Each number is 500 + 40 x the weight over its row's rms, rounded and kept within 0 to 999. Layers, rows and columns count from 0. Numbers have three digits each. The size before them is the row's rms in percent of the matrix's.

# layer 5 MLP up, 320x128, rms 0.143, rows 0-21, columns 0-127
099:510492525450555543534481547497559416512482530453511453534473488504511493456448459487486482423492524453488524463440462462483501484538494573570439441533556528507540568528486566552477510565549536476476524560516488498533532496465554504528511463511524447515497455478481416428548518480574536472487486460519395569560488472527530526501586481508543475435545479512490471530497494546430470430455
093:440492480547489496496529490560538506555505560520529431484506496510501460531515515521476518513522522521511462456500497569491468590511514518552561439555466542536458520498497500516512510570396450485562475526519421512484451586461458528540470427537535527545433491540505532487595465506578496436494522389484572461527573498510518473508530423415501442496494492484464506500483498535511490510460
108:462516488433534479490480545543469426545493498527484496473473482504500477563435472570467532573480494529452480541507485510516586587493440554385515513454546534539426532528552506535563508495520539427536468558480457495511468525505508508507535471544487495501540485549433523514468506527518487482566487434605511526559484500537452501443466475515457437531508572479469504470391504523506509456489
107:479550473537521582462528457501557532460534573491522492535521503544497494513465495471499545508542542485544456483553461498552418515550463483514522567453542524545470446522489590461503422478490445468539480480553561543538506472487480518462497507506476535494543472579451490479510480544526520510444472492432501576492494583497536500497575440455557521503574489412508502519397509477458411492501
099:466535504512528530539375461424466456458584540498421488526540493536544460513575491544481546496495479489464442511545518515420551459464555564496568480547558505535552486540536456531492543516559512478478486480502491505528463486533510507536476477524462533456535468490464526487514477544495545463560487514503552546415518543485486407474514569571551458412487487467533540502458439536485519499470
095:517528442419450481574569490519498510503541507465512534516425480520404490470498510479573426576559452582429506468447469538442449521464536550463580520543516466542517469578485485488500513518471503507538469486478548461473498507454492568414551563499506587511416489527491520524481543494523496551477533523428484512540534502482533494548531504464446420504500563534521487515514500502519518513479
104:437522534546503462493489388504532538491515504521524504501585463458563501488451433550422515534535438448482489465486385545504488511486476494428478574486542496508533489483515514479583516468474505429516531504492479421546542493521505524448481473501457471527526516511595519451524398470518508510480517440559515495506555559526532472581527549531499515496421559567516455473506512514499484476478
097:455478520426491510437561508453454524456535435476473553468468496531472532548520491499481515544555476522504553554475491617490478577492521471533488472501520544480536553602506526518409485484526501488507500503460463514483498477515420453537506461490508560420448463505470555518460589505544460526493521541449522462584483476497525564507409508504492467496520550509536450463484502471561453413485
103:434425493527485433553550504517548530465567479531533485492549435511449462484449469536474413543474508479470515428508540466445519529461453614448470479491546538530490524534430479526508502504493528555522486511554444461461518611536518504468509442503477501507484519460463481434455528525552509536477474510543527487434453465480499433480496542555509499507503436495518415525505458431470429453481
102:530445511527565447549490453476500541542536537463484500507472480416504460486515505459591409498509505451430560441480499559468481484542525487468422447514453429579489507485477419484481512487484435520482539499531538470500565501528527519555521476527488509422526513461550528509548531533477518582502560619556439510516528492497502531524496515529494508482490565504500489461605432495508502531511
102:434465471522561487536537522481524514496514530518493435446513543484496565472498510510423419442421525483474566476484552531488500543553506514521497520543521498512480488567475497530461442585602514453560460521473505500530546456541512497480430549472444468466516498464477443519434499442534459427475554456515514491499562508485533485515488546469505462498526470445513574431443593496538475448433
108:448476501495486512488471569512545497479482519482516491500527471595496543465550512522464397516513558494452468520557497513522522504474506499529472485539465452540524515500475479545514627480502452503508532492510573516526468559533486465475470468455411508556520452456552473565601537525576544492465528455548436512444528522457538484551526525465518500513533503501503504357488505545458536554455
098:499539489538470472430528530505482538489459500489499564482502473532478502543538463513586490514522465507505502498403544537418473510500500528512521419545478523476488499462520565525507460586528429477506477491436481402519412497494525495549503520488474413493443444535466469523530513391516528563533522473482479417567457523489507478548430474526519433494554489401463518517504509498473546514550
103:596446474504502535515540507548518477547416548490464517478508476502476488503523540557533538587491461497501501489519446455529541531530466512495558459557545456554479457486559525534510482486475455492534471591515381514449465523508517484538520407448492446515447489470550574508534493505544552514511471529574502522561509476572462452553566523471484572455512493559559506501518535521441504522541
103:502492509442537429510461495479554450508434572510491445492535552507472434449550544496535430519470508483518519487465483445486517521529480508534381536511451539513542516464489480503595537475495543448500480580478522518515451488552473433399537548530511506457491469496509568558513489567503533496523527544487501559504566441471492510490521525527435508429491523560436490546488468485438406480502
099:534469477478505548476539556475505532517530494409457416440509553572530468601487562474450549490448520496523522556455402446527538425419504477500484469450543548485489485529475488476540487471461428527445465400574464505471473526454524438520498472522537501391545475481477540507466509530479487525475543485546513512479459513438542511505487556513423488516497485479508535509485527494528462475533
109:485552551466542533452480505508525442504488525400542530463521570408415504477511445479478512509490473541538536471436436481426494505419553496438440485462507517430499473503547431459527481466481477493522444557564511513517418431488564444515476513520461551545504474565557526487468440527553514476480512479490489531462461506550497527473466466454451480496497507572491531495477488448510502470593
115:450490513527530512509466482486527441491482501473466488456465434461521593458534498547497522483569468515483510416546462555532456458474504461485510547533514501488489534450444457484517460538502510528470488487482481521514454459486478390533604372465471536492490460574555448452575519479535463466530464503544520551486362506520449490526471505479455496534526519516508486516472470568513561487515
101:489462492527436494470572440511422490510523527537569457577512494473528580516481515468462482492500452523528540439496487525413464504504478472443456498486519484543456412462497515515480467514460484494559536474544527490503459538524573498492447535482601504498501476455591544495448543488597490463437534472514486488529562493492483440496522559480478545497552468541498415522576437457473445501541
101:471519474519485497583530508473538477496524535530514440485564522454442564478484598522521532497604587477552504463460546516451537508474463485511565597471496454472463480438495461429530423538482435488505518503464528448551591424468455466437502517517551505542503523484515513524523497447511566526459501500514470502494548533481533473509492479510501479573490457469476532515441488475514486517614
103:547531518423540523532485487447518548496542548534526506522405523492504426504561527463509555521513513498497521542440484445516476470501496494523504462554515454461464514529485570433560500507483518446471478404448535515511531482454493503464454592490523452482483469528437420544467565525505454562501528561475526475535537416453511492466564432520437483509494435517502609475521438474527504522507
103:506496545520469530573520456543521508485519441448485489516445526483428521471495549504414460466425515518494532524497532458545527579462516575496522467517549552518495521514468520545461458489535481552477531575513487460496497477469570464530486457449452532478485458516512527587521504457567470518551517454527535481496500462492494604506518531586521471523437526538440508514470578494425620518458